{
  "norm": "layernorm",
  "qk_norm": false,
  "init_std_up": 0.0603,
  "optimizer": "adam_variant",
  "lr_mult_qkv": 0.7,
  "beta1": 0.9,
  "final_lr_fraction": 0.1
}
Each number is 500 + 50 x the weight over its row's rms, rounded and kept within 0 to 999. Layers, rows and columns count from 0. Numbers have three digits each. The size before them is the row's rms in percent of the matrix's.

# q: layer 4 attention query, 64x64, rms 0.0917, rows 0-63, columns 32-63
# k: layer 4 attention key, 64x64, rms 0.0857, rows 0-63, columns 32-63
# v: layer 4 attention value, 64x64, rms 0.0529, rows 0-63, columns 32-63
# o: layer 4 attention output (transposed), 64x64, rms 0.041, rows 0-63, columns 32-63
# up: layer 4 MLP up, 256x64, rms 0.0914, rows 0-51, columns 32-63
# down: layer 4 MLP down (transposed), 256x64, rms 0.0511, rows 0-51, columns 32-63
q0 074:560474404501440447527444626500473504508524670526536500514477476496429553508461530556440535504492
k0 073:455458454449633517527529424508541536528484517413549483534488434489485538400514468511496636507497
q1 132:432465448405473565452551518538446523503438484496457461472509484530514562436628571412515660451476
k1 132:542527449498450566507389502531446466529480635513513500447590467543522438522466538498531474365564
q2 154:467428492519485525462506563540451510566498487505483451472540501396465524458409544450468452487513
k2 087:456509523535499473520529442530459562494598491498473506562429525498553534542442520517386447585489
q3 082:511570525461592413499528482440461506453492513448518503558507604497489450460443621412525532536533
k3 086:573638561483530480459424535491511451493490552544468445494518531465445490516515583526582448462520
q4 064:558440520522559511497574516514443427491522384446563466430379503538515449520607502504537488458549
k4 079:488500496537476496457421498545385527501560572540430495517496428494503453574472567570464465483449
q5 097:437462575530564478547419484556505480501528446440550464450534504378571533480528551499432509522419
k5 087:474546424501487534523480559438541467452526420525532576476515635422529470514512539425523366525497
q6 098:521524509492475499586503438517532427413580447443537473501545444517555476488497493551462479538563
k6 144:503597513428512431558542484448543484446527408465528529419515504487482495443550511425555543573509
q7 094:448576548429503442521582525443458506546490428481441535536507508558500482403550502476541525492454
k7 088:513496595489549445552547483428578459426519402538514419490493533526482500479566469437562573494567
q8 105:498537538417539586584620455544423503535492392408552448541464523522589519492530450494433446489568
k8 088:472525510454497478563591555462529475549525480505521569486482500372411441464545434439514402522583
q9 095:504506639483642496507579471538518459562561491531462510458479439415450504524431549474542526544465
k9 088:428483497540520553508575494394510478486517395532412520542557626435505412428441528505623486498554
q10 088:496438454546422528543513514574552521565464571568419447539446409518507490554510377567525513505476
k10 087:502443431481504536504583482593498561572465461495480524547507402501530533540433412528462539478478
q11 078:537462433432376596470474505577435459530409498543442572552463522489449535530567498493467545452488
k11 076:455490455508496484520523466612479490484483554530559555574483392433483609571497475504455503581462
q12 094:460442474380428622521562499521433516520461450496446501512568520515492527432580547535533479427508
k12 082:481422549473475472621505469516503512379561470521553573512468477434467559538520457340485487510524
q13 084:536510500435464523537519465517460486439513431469529551487564559544464443448588594453529546436551
k13 087:491430532510540442556439504473499400411550581446571496430525528474459487544590516436538456463545
q14 084:506555447554572405535520489380502486484534531580523502512563558559481437456401485506557525524508
k14 083:573563547513499513420502568471531492544414510517436444507524465603482473473503521516568576449524
q15 101:427558513439547531532565486517408522517481410413564531485456520485518498436501598404464519492502
k15 100:484564510484514484559471548485497421422530496515552507504528562457389522488577559459605453506566
q16 106:442528391489438466530488448442458475413487540498549596562604505596493472434493549453478541497492
k16 104:605541544443490461497431551451511406437498582481548485475520434600432468522547603500510524513468
q17 105:449512445474475474576554455430538542503459516572457535617641543591479503411458461537515558506510
k17 107:559512566420495539527523563483497496468461515539449455455428403605467515518486553479533553509504
q18 100:518475548499503424471512557572513502493548487367527417475466493556564421469568525512483447506484
k18 097:503505473498473471454539479483535527569499438472511453485583557456525439433577413391504541429527
q19 090:515579453502592428588465447465563535489485495505488548478535518546479477473529577432526556525541
k19 090:514535535527572474457421535455525414481482575537518422482516515529448483502525611444581485452506
q20 107:509524522497509540487532495550482502521479558434498441544439492466606536505497447611380407515528
k20 108:494563479468453517519608535528461577589474534450536526552498473445509498498485467470400413600543
q21 087:486493534555529546476541507620484492542525473466589410513438482495508534557470476557465441511467
k21 091:447490413461449573479559512537492570588490508464519528555481504425542465491512443529460493510520
q22 103:456500428506406565576503426500452511493492478524543515545566564517488558517484512470491443468613
k22 104:485520499449486530561476488511426448486498637451567549467502465442408564546482606520458426563482
q23 079:472492523570607462553525419533504475439601499491549494526397440529597421444478452450464462607518
k23 080:552487423463445524431529547432526510574467517534479505490534521452491364440551519510551470462533
q24 090:425428434468371587521496483552485510528479500488507521550569464448483576551480467532441461547475
k24 089:460543441480460516582492493589439552505564567487511549504487409488531509454465559520423478591471
q25 111:541458436569472443502356472515522493494551600535496497541489463484443504575428502516491500527452
k25 102:463524435565469524435458535575461505528458609482493467561529416538581475510434582610450554516446
q26 074:545476530562537515478518538487482453503461482557482524472495505429455469494492518422567588560478
k26 082:455466479593459506491428448531511482478516546554502541513450577497473546517521545560468551404492
q27 093:556500554573613391437445457538591513457598528458570511475398484454495500572411485498530501545494
k27 085:489540486569528540390465532415536517590443475507505476463545568558503449517495563600499580423490
q28 085:537540446465433425449496587463397535463491405453530502554475608579528488445590573405463483467551
k28 089:586559556463488432446508488536500479466478557460609509448530526475497539473595425437491484480469
q29 108:513441395578438461494394513537533474473564523544519492454536481473435538607504451483552483534471
k29 098:468407430513491522445426490490486508547445600440545482469522470578567509463523511617431568467415
q30 085:479487419480446409595517546444482459488522574607491507560592447542516493453531418447529481504480
k30 091:539434505496525491469489494496472471486462527520477395496492378581498507439497458517498569477471
q31 080:619435499562507443441391560532538470454514536509556517408417556485453470519474537488525583498524
k31 089:457478446593463553382433449565485459472463550492537519514504515520558537490497501572445525393466
v0 103:520525425616542450447529590455459487531580515434582530518539516531612441531531558523486516449559
o0 092:493466573369531517554472448563456502548494430541496444522578439493463577477476502506527471395417
v1 098:565489554480441575543534460555535534501424493539553547527458523446509437460482557404558495437514
o1 103:462506442481476411516507549492517509530498534444502556514451473540510442534474496515476567528562
v2 099:516533507488513520565504477500516458532604550479490550512566480464521509602536577537608418521387
o2 091:554444469572517493547560428546513416465444490545512428408462530550454529443468361543440424540527
v3 105:480493441570562507572476450504440477472509431445453570492474569411535468443511571453489534444470
o3 101:512502539422389471460524483435525607528475539529591464476512464498503550591491454528514529434563
v4 086:506483515427584570480508419528526484399425526451498609501434507460557557520543517590512509478507
o4 080:538452462503468549495422458431490462590604529475499534523609480552452420464559476454472460489591
v5 093:442469467588492461562512530505513491552501488592495472469539555542436454536516579472535435481511
o5 090:483558514352545457494550549515517561418449539592518515405477523470540586518411487481445555479475
v6 102:444531566539584473411490510455478448551570530452451465599534473488517511511447449545464488524521
o6 104:558527455439550561474447437556478594454476487550494472403520497510463486534508514516582493485423
v7 101:473492487466577426516515596435484448578436406416435488506534410460494499481399448528541540615507
o7 104:522501510468504588434500454562473517442490573526481467454461597471500508586425557464547535488427
v8 092:507479523482610459578443549560502420479453521553507506472470460500530495507476508441469457568482
o8 084:453532504573458491482557427481466433502637486595506478436462551557479478506510472486525463542501
v9 105:459539509507537526374569555410507436484398435452463522552536483481562490534531556549444473507396
o9 117:494455534496479536484505383568516542531482501484493396458451556423539514605457489477521528481470
v10 100:528509528491453516579497554538548454569590501498407464435497496416391546515470495498449529557492
o10 092:482458428564533457507565471486495436441500497569481452356494526529491528501558443514538402555450
v11 109:487500417468536510567348484540565519461475531514546544493565546546525497624612489541569477459544
o11 106:483476532513509498500542529421477434529558493615516517467453489536459518384474590499398470518614
v12 098:471487554461539546443514526476465536560425587562494470470514512503531487451537507452466486575343
o12 083:449517431523491544597555448537516483463427457487448482476436527505549528660429514482532614538546
v13 091:446549526482513468501459462467476471430569518495443458443504533493567474566544476555438453604450
o13 085:503425437483569545528555452569467461534473472570458462493525479461393563525537379482577497593515
v14 100:507508577448587485594578426552501469510617514494472455437412553472439475579470551449505430527477
o14 100:589583439524454469469521529522590450408506510497524480485485517538469548459501386542482422580494
v15 090:525526433506420444500429544445505463520445527441435502526579503433493410546404536520604450478590
o15 089:579484531456601476451508475522427518453498493534546462372518482456468472468512487480458475383416
v16 094:514522504479668577510528554500548497477580495456508566477573477522552565543556497556404474560431
o16 085:549456463523427545502525354499560437519544462486534456520575556580441520547497445510562423536554
v17 098:514506461429418483512428523577479554505513510482617553448392490460456569604544501555605545426521
o17 105:484506514471507549563505604411487438481538535465490527579550471609471470405519552470469425496564
v18 089:458505444453629475462456491532558439560556573410494545512492463572510528426447494469491543551532
o18 082:574523549557457556480447456470445479517571471609501521487584498504491498496529569554506503467490
v19 094:520500566586488440531416458534485502418605573554579549473496480453547537523522470516498452575495
o19 086:515525392494566485493559556537440511535560499510515471555520466537427513491489460499543494520542
v20 112:506490531450583544538495399514476496480419483580559489404369447475461490482477491496456492529452
o20 108:512576471571432504500473563518487497500580507379507523620482553554514491529454531465520576573577
v21 099:489495576525442474575532385430581544515596491535496525498496475473504506507481473471571514656506
o21 102:489470455579482452482445548522508396453500502502513635425561520547408427452536408478510456593500
v22 093:523487427428557496642464550490517516497507482382531511432549482491538445525479460491510436563441
o22 081:506472548554456472462573462413563429403482498527521498475483588617458562487430541489457517538566
v23 097:566511551417527488497531541444459487568574457467418437472510446508468541442445473543382450625500
o23 105:495461437554512534453484412593521425432460488490463453465462542534502503567556502511602509567418
v24 104:526448536605479541388499405516481559502590538482495566465575483451604522521561519525460477385466
o24 115:499437492490487456564527481497571508567437507451542476564491424502435488481536367533544438486536
v25 093:532491483602432470475437391546554482472494507576534503381545516458536518428514598432537558411505
o25 078:527447503448512466520538643531428546529523508484468522557392495449473462517490450513484556435561
v26 095:457501462508463588627519551551471548568422562382530448521470481530498448399480542524433543483586
o26 085:504570584504509483459488513403482508478550483497584564525530479502553479510507571456494443454488
v27 086:522537542515503488556432521549449475477507407463505446455564548439453512433524556431481446560401
o27 079:514487472542479397450627518513524547466425496419495451530363582499485546592420442540551514561515
v28 101:520507570578554512557552524522571516495578462588527453608430553461483453580489490499486531550482
o28 100:484562404473495434500511523564525551488478535547480535419479479607468482491471437541563473616480
v29 100:514548439446577435402505635486543483502468531432460450596502404573531450502555462534488460519496
o29 102:488440542489516566496478384501448505469487423543443478427501581518488547475511541469529485477435
v30 098:466477501414540470545547516551483445541489432411536506407527508520515542531466479489547472517444
o30 086:597518566609443507505482536469545492471537541468498509596473559597497493436431572524470522523515
v31 104:508458507526481459470521367519553549452697518526466570442446533498536543553438469488468487531429
o31 104:535471423582475470537490515505584466535465499492504487534528439527393515397565370577534476605543
q32 082:418401480530495504564511441508438531479505446471484451495511486515564452555542413543511490539500
k32 071:533459520435500407467403559549537417445590528479487540520520397543498487560559608533495444495404
q33 108:439445528494497582453478583565466512583498512510438481496502469522411570463424459492466472481515
k33 160:416356423483542536574513432431485527494488507456478501519559503608511500426461429504541460518496
q34 072:467511535578614488562514386555464445460556564437529518523498505534559475511472459494480558591421
k34 319:578716551508497450461497509502547440445481504549550563457473477504488481525546526465541561448527
q35 083:550537491537501528440517515497541529491465429519499451390452537447484475440481491460550454414563
k35 089:472536454563575519495469494546508557595492514489435418508527488444563519502421424579467423551497
q36 077:430503593536647526514605454494496492549494526443471542499506450515615495470443458532469503551419
k36 113:499575464504407486494537559503510439452521472511517485627571440458492504494615517483407410461488
q37 125:424432405489485592477485565583491551586514548438492498518531451468525511455552512505472491504434
k37 074:518455453439451483486488447499441470475538558472435506513529456507498479436364535578526420565531
q38 341:551585550487509428492480407431554457415528479502566543467477502518521485549514503514501531550493
k38 065:579543521493530518507546550475520508478459563576505461489551497474434470536495469468578516417553
q39 090:475516474468460444502521527479542496484456500598503486563519534469427478482395433469555506458623
k39 095:493603411521514490431476567462397521593497502523406426542447515502488559467446555534474470544447
q40 091:424518443517496492449454522433521467523530469464543530341484552584506472431501594478543537509363
k40 094:584535503485512482496410591450511536508466544506557435499559457579441438517462521531548620447509
q41 096:543487565492533446512399444497447498546550451414471507487435534593564464537626506475481540480387
k41 096:502452464509457483478489519470578472438388437484518577464581632429464427579510446461581487473462
q42 076:533422464461456483466583531493486526543461426495518445473505523433532448539547476493527426406564
k42 086:535464478541506494485458474541483565558551421514443492536469544436579526546503444514429435556455
q43 084:493477561556530532446567467526518468485555520479498465577433504442396533479336397459501459513524
k43 082:392522517529490449542488477458490543581536571520448418580555505507521457484454483536406487534485
q44 084:537478509567524483385446540414510478429540563560542498379547514394591462596601587526493489448426
k44 091:541469500475452528576433470582525523503482546561507469519418483464425581655530492481548506510488
q45 088:506466567376497567461502487501443474498512501480500530452499486376443511501513499480525505512600
k45 091:435475547478503567482490421444500451502614485515494511553470566472469561475484540515470416509554
q46 081:552565529528565429494435458372419471478592438549518547428453538563515516528527600532470592495517
k46 080:516544500465579528470454587461525416475408503538495527484532551500418498556518526473576521404510
q47 079:397483516572498462538456540473487449514499441494508538495538455569509468498453506487509472593440
k47 083:529534520484470485571505514405481518546428540461510439433520535505487402506488569507591539412584
q48 079:493525617620549552457487482483486477460498529458545452509526461502534475472488538553440592504439
k48 084:492555456448515534530467473536619526493523529494553623475470451469547505545494554423471442473567
q49 077:533567557567541445485484485460494515488459489480533542376475480595511421505436547529473543533517
k49 078:580562540526497502483486498545548456493444490452516457440489542549454485467442468372537493476614
q50 080:538439612502524493452497444528430460512484439484500496416446568461453538518535495442502573422572
k50 083:455509511493585542411432438549546464571520479539443573514540526451545572519488454510516494497484
q51 075:427469553614503446516449511497509454485446438514487503540582488559560464480495456579511486566519
k51 078:621546519450396558574522443485514391521399535490511509445459562471537470495516510429477507401552
q52 083:429489557461496472501427520580461497533464445465521468609484496613423530431441399476452552513555
k52 086:430515441556542505406555493508497521482465459472546594460448477561546481457441509548482526530437
q53 068:461497481571429468541512486478493451491494508471437496623557543616439493494521446559522471523463
k53 073:464452492518522470520506471440539570488414537505538565462441517540550393460525496555458591433426
q54 072:548545497463510489538488437557477514533523465493532464636535485567544454461469460497432484585456
k54 079:509582515497447430495637520475487436474489459512552551471500510486505419503514542525538424523546
q55 090:570518527444531575566437470502431495532448473455565519431461509575452546429555524381518600431600
k55 098:453546456527566435344416504448548486419513498501488533460544531545556558454433533555498517546483
q56 087:488507596504548498551414499528451476554560476433482469568500507611526554506524488485483591514441
k56 091:473463530492505438470521543421587488438452461525527656469531516510571441519516458484600577465517
q57 090:492441542477483476521403519451395475486580453453511557389534528576460491531627557490503562510472
k57 099:504449495518514523482453506363519468473477509533511487474542622519430493522530543463664608459483
q58 090:463440428412412525541493521506491486507524534537456509619506463398430567554547482579505533489509
k58 097:492437489503498520502462512400438501486545505459451520558501495540456575503522567539483550533418
q59 067:445572565564557509468471514543519467533577539539547452535476433554522532498403489493458524576362
k59 078:505541458478492474585586578442550473535475516521561510502581479566482432474486528500534565478534
q60 089:468533399430503498590488500528477596563423489477538565487548500613542493429486530532529526479400
k60 098:559494477459486410483549559565520491373444422469574510464458477599472497460467499514519465468562
q61 082:491518564474582594531503452572502573543519530527452488561454428464508596468423471582482508525445
k61 087:429479570496422469544534483496474488473509475468487518553564454533558498496477481448409549491491
q62 090:486529458496515479574583472478506483461451457472491552569489473572487420445521380500546473613570
k62 093:609568495527467496498532519422474405467503564552490432461542483487488392443554544430452446426546
q63 099:558463433478435524517550536516444527510429458472518482526389505486537542493562521495498468503554
k63 096:592404522460576498465467501559455495549535586440505518539556419492532465486634445544534457512389
v32 118:541454501504483480585500522551526451450396529602528528468593555440415500520539573437556482429495
o32 119:442493475544466505510564566452473473499517485543432553669509483466512506449533452438464608457597
v33 102:538522544494453501505518562510530517433463514508542441525532466440437501577498535437492548561453
o33 106:478499487539515493578507506467513476549507520475423472704407418462501454417438437483571517491541
v34 089:499436549508512453536471430545446455456558465603586530428466479533606519454482507460488485403568
o34 090:495495521515532551433455437562493458525500506509517483570567566582502515529457493577403621455465
v35 099:544460507483545499515519466528457514449543567571554455488446542517501548413606542455571444437534
o35 099:502499465431475556475558465475476445523460442457526512426542636504474522547425448499402558449501
v36 096:432548547592448412564437541451524532521452497547501493493579520494560497481439542441451495458566
o36 090:487482635468577515522527512525443569493514471503489482531557556545504459482514497504442494432413
v37 106:544514405544455508514471494416514542463619473498488484428517410482541492501454617507494518440504
o37 110:501487560446512582414521494559476534531519538507540442550500465523537523450508603537460443449462
v38 090:485519389523540526498495599467534480560483552549476576534508469529566475473479525552571479525474
o38 102:478489487519428477491489608476473517408584504509597533298523502512570497569514570398441511503459
v39 114:525466495526569518448529515561488485447382446602492569620512519542475531456523470581449507501375
o39 124:489495523600446434494520569494525523473497431505458521436459501516515553483587476466496570544473
v40 099:459508577499476467547513410494500561570548513532500508542546443480553476439434525575420474620560
o40 096:436503497521527464556485469515468489498530524545538466409490408505477423519452468599589389526416
v41 093:490509480541534474512482547425525494552511629459513511372467506498502447581448493463495472525640
o41 090:511493480450527554508465503486429551451512471489582523555551429484504529538439538467448495494495
v42 108:544469417406437490547477570479530453565387459560465593538497470541462499531531487526508514402524
o42 118:476529472472452480459499622459420512419497506483539585331537479505605492557578613455468494507539
v43 097:511460452487421541511518515399518529559422507496453494539505464463405432448492480498582463440580
o43 095:522527473431561498494489579484371562478464448502520551457591461435491511481531547470508488490557
v44 102:462468462492579532492512503519512509497405435481536551456363510548433443497551438566604523553537
o44 114:583473485553516495479519506550419546466470490484568496495562440472550610523532532470493492549458
v45 095:438535480493537576515561428461497516545553509492438495526419490472539562555400461478518512493499
o45 100:563463550491520524455435492525481587501419495477514576566569482517499511490483509513480540551479
v46 123:531450429511442512518487611540541516506457504497490485515652611466499492542543475567536475409559
o46 137:385438469428493462559536538438472429402539466521459555433522487454552532542610466407527539477529
v47 109:456452495528422479482479475547471519458442459558476541611508515506514432486596489546417548542484
o47 117:471481505512468415553476544460553413491471529504493524468463434538468458431562418513545446506512
v48 102:474525450506484527534449523538464539475444544591551465467533547534529505491635485501504465470453
o48 107:506448522499513468522530570467455543449446419494484557485567543513495536443561484452448612479517
v49 100:514501467433491580450590501525439490566510499530490526622438566543547553525559500586509494544440
o49 100:514509468484417480503452550470475560399394562492506578425548433562497506541563500470470428668485
v50 101:475501511497577580482509448478508567554567504557480516512436529649549576421430469562585546492498
o50 104:572516520484517525434430524532451574454426457525508586464596523510484542514502584532444534585475
v51 096:484516539518531504492568533485571544533564431490492403485516429471439490617487434596426544570549
o51 094:479422481554503448586494442529482524468545581422475427470393472491590556509443547478585436513405
v52 101:496515499526445425424500460452550546509550474502476470471418492499540476403392434427450512525404
o52 106:456556499446507516455487457555584476561539455475550485421452570627444461441513514572538405487462
v53 101:499540529538445461528449539505466504545577528456490446490363404525452446473536504406488487570476
o53 101:563511471416498470526530438448563519513426462475566539596503511563466458421413444536540477524506
v54 114:506531494475642521422495515446491494466555458495575567386393500500546561522474497472537473472382
o54 107:578498532520460567391486411529611485581457493429526490564463564589545540520481525506416558499511
v55 104:493477537489563450532475481492529534502564560461482509397425387492600463416404513482539567525552
o55 100:560545488550516590436435509576480589538542494532601477525602501508452492562434590479455465447419
v56 107:505460480507514493404486561452453447422483460481607471530450522530483565582450524501482550570401
o56 111:563516528571538525498494463532598455515497578469435446661388480514491512439464451451490557553575
v57 089:515537546475510472481540450484464443469645488406503508573549453463441557474526471478448483562524
o57 101:477513487505540503543589419525555487568556548501479385482379566471499498522397485539541501467505
v58 114:505507534562570547394527465503502479555618520499456519627506458570588489475416399533483494578518
o58 108:476536474485491499526425457514523542469522549502551612462466448556458540533401499577458415622418
v59 094:526468483524443432484505495440524481462435432444529527486526482542545530514426475536473548494545
o59 108:486536543521575559441495486549409555465609598481463457560456483488574504528435599496467509494517
v60 102:522512520445604558472485428547521431476459493542569477390497523415539533557479542470524494442426
o60 100:540490507574476527439513442551519510586446522486469495678530511550502532516511446531436512488527
v61 103:485530452482535473534505501462490507468467536448503530584569562565506552581540472627526421543460
o61 101:482433425536438545536520553439452511417548592507542519426479465489574501583482597442461517573541
v62 090:520533566477518540535489459537432479467443530487546418388495569583431556474517507615410427373540
o62 084:491490476488544517471487438556504510533447435480372525560506620510527498598445550466456609480552
v63 093:512479488507518471551498469579543453446500497467519455515555565577535464474447609594470524438539
o63 093:495477487503552552476522556491451465535530570515543445490465456499468475560503457498456389487485
up0 114:461516470490576458547416436436499478455494483391570528489495464578548475468572541519532473522523
down0 141:472444449585463420523615467457429613495506487517544462553366499559595439551576516511557500440466
up1 112:566519517482582519576458455492516465450488585548478604528428493577523492509534528536436611533456
down1 094:588539435574476432484517499377553460503470613468443552557495520507467443527556507548481484422472
up2 080:470509536508499504589486477424498531455468441451562509475429540569465528415522548464494580504469
down2 099:529472475556477516408542547549444442557476536480521552492579477464471468536436474537425442506578
up3 114:437519442576472453406493526441538456506520456494494507452438514618549501589457379481540535462474
down3 095:560543409523479515473392507497470497505463626397447575478494476468392508575506527535473486464526
up4 115:473591544512569493477553405486506524491541554512524547551387445493450545485464470416455507555486
down4 111:436434479584487550498496560500452539492569542431599461482497507533548514580506519544509474520455
up5 105:504598423504487484413404529463436438485435553560487424495500530583449414498478545520508520505477
down5 113:558369576512561439509593479548609456492490514478444597520495416507455546496568511480456500454568
up6 007:510450514454500598514533593535431592497500502513482533467534546574559540475519556419510404499524
down6 005:494490504518530444544499491470495491532547460481554452569563517521447593519477445621548615512403
up7 120:482449574575431543557460413476482443448487535516505599541553532473475459548512403497554527519467
down7 127:462639485425396470453441464464528433418575447540486567392496467473533500526486527544516416469568
up8 117:518504539625527549497622402437515561533473468507484531489518514452464537546548521571475509582470
down8 088:543594514464477608472470545462518456536499432433540500568462495460444519508538534472542464542483
up9 133:511554452497548480425547384524595491445550543512524518532500423544465544484555488452549448520447
down9 142:583456537540488462500498470452479466523587541513543495524449471510470344491499583473511528566532
up10 013:501452490448465548489515551520428544415468469483466491377515564531541521491490536443481391505449
down10 008:477497491525492472489519456434526528631541483483571470639496463563459606506504479552533500501492
up11 039:595451536492520431471469510473517553402473458466476503482436608446613575515502554467447628540521
down11 034:402576499461464552518527560468491425532447517550446460438526452587426467516523423536532383433524
up12 004:501439574462450565478448520512474506528526473378482538520435503541495455473475454471523463451439
down12 004:452464494436484481566516530412466461503518403638486465561597498466491554400466506579491555450558
up13 005:530533558424493494417520516469538511517505505460530555532469533556483497564447471503453477518462
down13 004:521493507523416488523536499585499456503535466536506508565600521355553509521453538526491598418546
up14 106:480478519404484556541410517500586415443513443537568547451473558465495504449494421461467517546495
down14 113:508536454530459493436540560490521494545416478582357532504528482520502448511428654421515484423492
up15 009:446415430430465482470452479487446485559434484515472444524493397431459462389473480425470416456475
down15 006:580468500551551495521524517541477479398596560425424460449516517517439508586516434566559637463464
up16 127:443553515507553416593441494532538490488595519481510547493461495472541530468451438627441511602419
down16 139:469520621425479597533569547499528485455453492541479470491472535463566490563564473493504480469459
up17 005:490403496471424533479511541487445567484447468486423462473452569526598496438489551451454461489501
down17 004:543534514479493553577484539542499494508505520517588526546621543527386536556515436580580538519465
up18 093:564530515483539535454438515466485481467502504512506490437538502484518436653565598590531560441500
down18 057:474532532432519421488513598526408561539477508584530490478387555495470600498523382482429437514496
up19 008:516492522515527536545513524539550553593529571592527509585525528550542535505518531540533515511549
down19 004:575407396497512477447537506576424554431551486478436470499519495421433473555558461474607562421494
up20 116:494533488596542428540470464462502458427563468494533497461571469519529483518571556522512447583459
down20 134:523417444556492525432470580511571527517494451456497489471457475493519411435486482602436527493466
up21 100:556534529550413504481592419576454508497444495484553567444434470504522523555576436526428578505435
down21 096:463565511471468546434480567440559495604539551479432489493516522486410503526425605517544396384517
up22 151:538531492451500498504559458485532449435503418541584540626454379532500508439522504540440496566437
down22 152:496523522517470431434574455510506527471471469514588463534483499482443556495547433537441491482466
up23 093:481551511524513514544408379355610474494564443476487574490474552476466452444516481505558503434567
down23 109:493429529533593508472485484570477507473476570496438483563622425477508481515484505444530420490468
up24 108:505506543570521491494545436435438404455483492501459548498416606416534542500555523484493500487477
down24 094:470501543429514482495459535504433402592570538484489430563639462457460490504531493438587509558479
up25 094:525508584490477483466539496574406506462520460451534551473391432462593563486510523529430463525453
down25 094:450496447531469478480509539383525521527445596504508478575557586445471479510405579477568489462489
up26 127:548541633488474516518582399453505561463409525522516494475520483512562397452462540423498546463549
down26 163:567507519499533478567486513502522500474382621482522419494515506489581387478503504494445436553481
up27 125:445554477653477436522403480590494498514492547473578527538439477507538464542478538554468505591451
down27 127:502534482503498547445409533525442528518483495568538523552486388557549496551499570478494525515428
up28 122:550501423526584441510481492587435462447522552504484586530493463460525530510567590473387579545412
down28 132:551382493535487502525510585555445513572524485479466521635486486482472469412481513564455565571485
up29 122:494512490554474486578373523533511497479581550443524526315496441456532465476444589547504521433532
down29 119:519511452518468516503440483513514456531437455482500394622564537524546517515433455532514588497547
up30 092:581549593410554493525579460543557499406456503493509563527439534504498480457470572430435455468437
down30 089:602472431421443472560432516474414513586477641568557473529471498599513486501416489511496529483548
up31 007:473414481430477560511467521528459551568463511557491459510524492538500510409503495424512389490484
down31 005:520452519495530406490514519455427468478551457462462418459497525502424580529485439580559590502436
up32 089:564552589476555402608528537507450485443554483471595459370459463480524537475401510498506528555520
down32 109:353428491530470524474523531566495438529515463472594485418487550495502600468521556497463466544554
up33 125:425569497580478412572422498440499499523564432480396543458552504535492495469464570488447548507422
down33 114:392583485482518514485499500541504509536556489462423543476488552452471455536455469530418488447513
up34 093:427530447456471450434560528440557446499599424532493541530602525571505518513491464477437430503457
down34 081:557459480490396560459404482620451563584466528472505546532486508501623462479429541457452523653513
up35 115:527535492450518434556540464444476482427402649575516541454550480519514472460535489465511495496520
down35 152:513497433548475469519572536485477572479432504592497449592492482567561426517560576538500483379411
up36 122:542562460585541553545505463510543437513502487495399554400517497490565495495519515496566550490447
down36 120:562478500488433502543398585485485473442408513496475483433584486440450484544563478494453626430593
up37 125:536541508560603540531516468525392447481505544538512580584416515513462558559474424560471491518423
down37 098:474483506529508574508525468521521483504548526481512534482565479489519459544452458438574565537389
up38 135:576544525512350477465448548465492380467500556527558506498492462631424437538531475540501511520471
down38 123:502531485528530428503396519474550503560460467421507526482535476459408517571472419441494528596568
up39 100:383497548561570449515452443474508456520490489589489529565482481559542510529400514491585459613390
down39 146:464582505384490573496484662474531534486500478571485446534455569435415499509574511546478454406555
up40 006:454416447408500549485476505531456526522422481575460413460526459497474490401490509458514407476490
down40 006:532450503518501431460457474441447484499505466409431470469438507459422546551495438536500500521376
up41 112:580522484398485551461539458430440470432520491391501454409541375434491547536558507477507534507512
down41 108:520472569496466457516437468630477541478478511503407479460407579592537552424430513540501456526560
up42 104:512585612547580392484526468467571489483570503499494441494431541510523465500541602519552407568474
down42 131:551399506500507486515522454493538563527522555484461492494491502524526344516482491431517458581509
up43 116:492565579502521516486527502439557506517599419462493528480408532466511402447464567514553464552455
down43 142:422495541467526503517514439446543578529508545461401499457452463532441498478458553569475541618424
up44 119:473531554547489423573546457535523451557483543431578517510546488518538464559412433549385483489540
down44 122:508461390465509406503450561493541513559401529462556490435582503511498467479428524530529616513490
up45 127:499520502593438491569513471458464475477559544581468536491432553559542522566534531589493534535506
down45 128:523530483465490482492514477501462455536463621500479506473515493477513540498514410490473544495545
up46 140:594510548563427433507477511479482423452483535527603547446569471550514478533387455597579574552549
down46 140:442466524524563489444501430490525448494455490459463471491511440543515448540578574414464524480578
up47 005:589574540545498563477446454498525496469543443506573509400525579511515512496550507523506524579403
down47 005:426522527498448467516510430408503436473409439549453542479472559538534537417507435435485357527550
up48 115:499583603478378477467539565420538443532590502436479536464580514541488476478459521506493496545484
down48 146:549475428504565553517518449524498443461493560524570522546527532466496525465533463450440528485551
up49 115:511558494551454516535509375466497446497572555560498518583395562582461499510490542450522616521513
down49 109:519621507418450546490473521532463564504401547565477512478465528522502490430445501471474511478522
up50 128:447552508433472437554428483517501475449505531497520542522459478527440493528515609472488586561470
down50 108:442533592507469468510384557569477491495456518428576594495409473508471410529478484560468522543435
up51 114:541575445483489465548521509515506526447538498470547547512457425496488605463558505480461520537446
down51 126:444455516537465505481514530459433437548558455544491464513432522456519615433581485527527483536524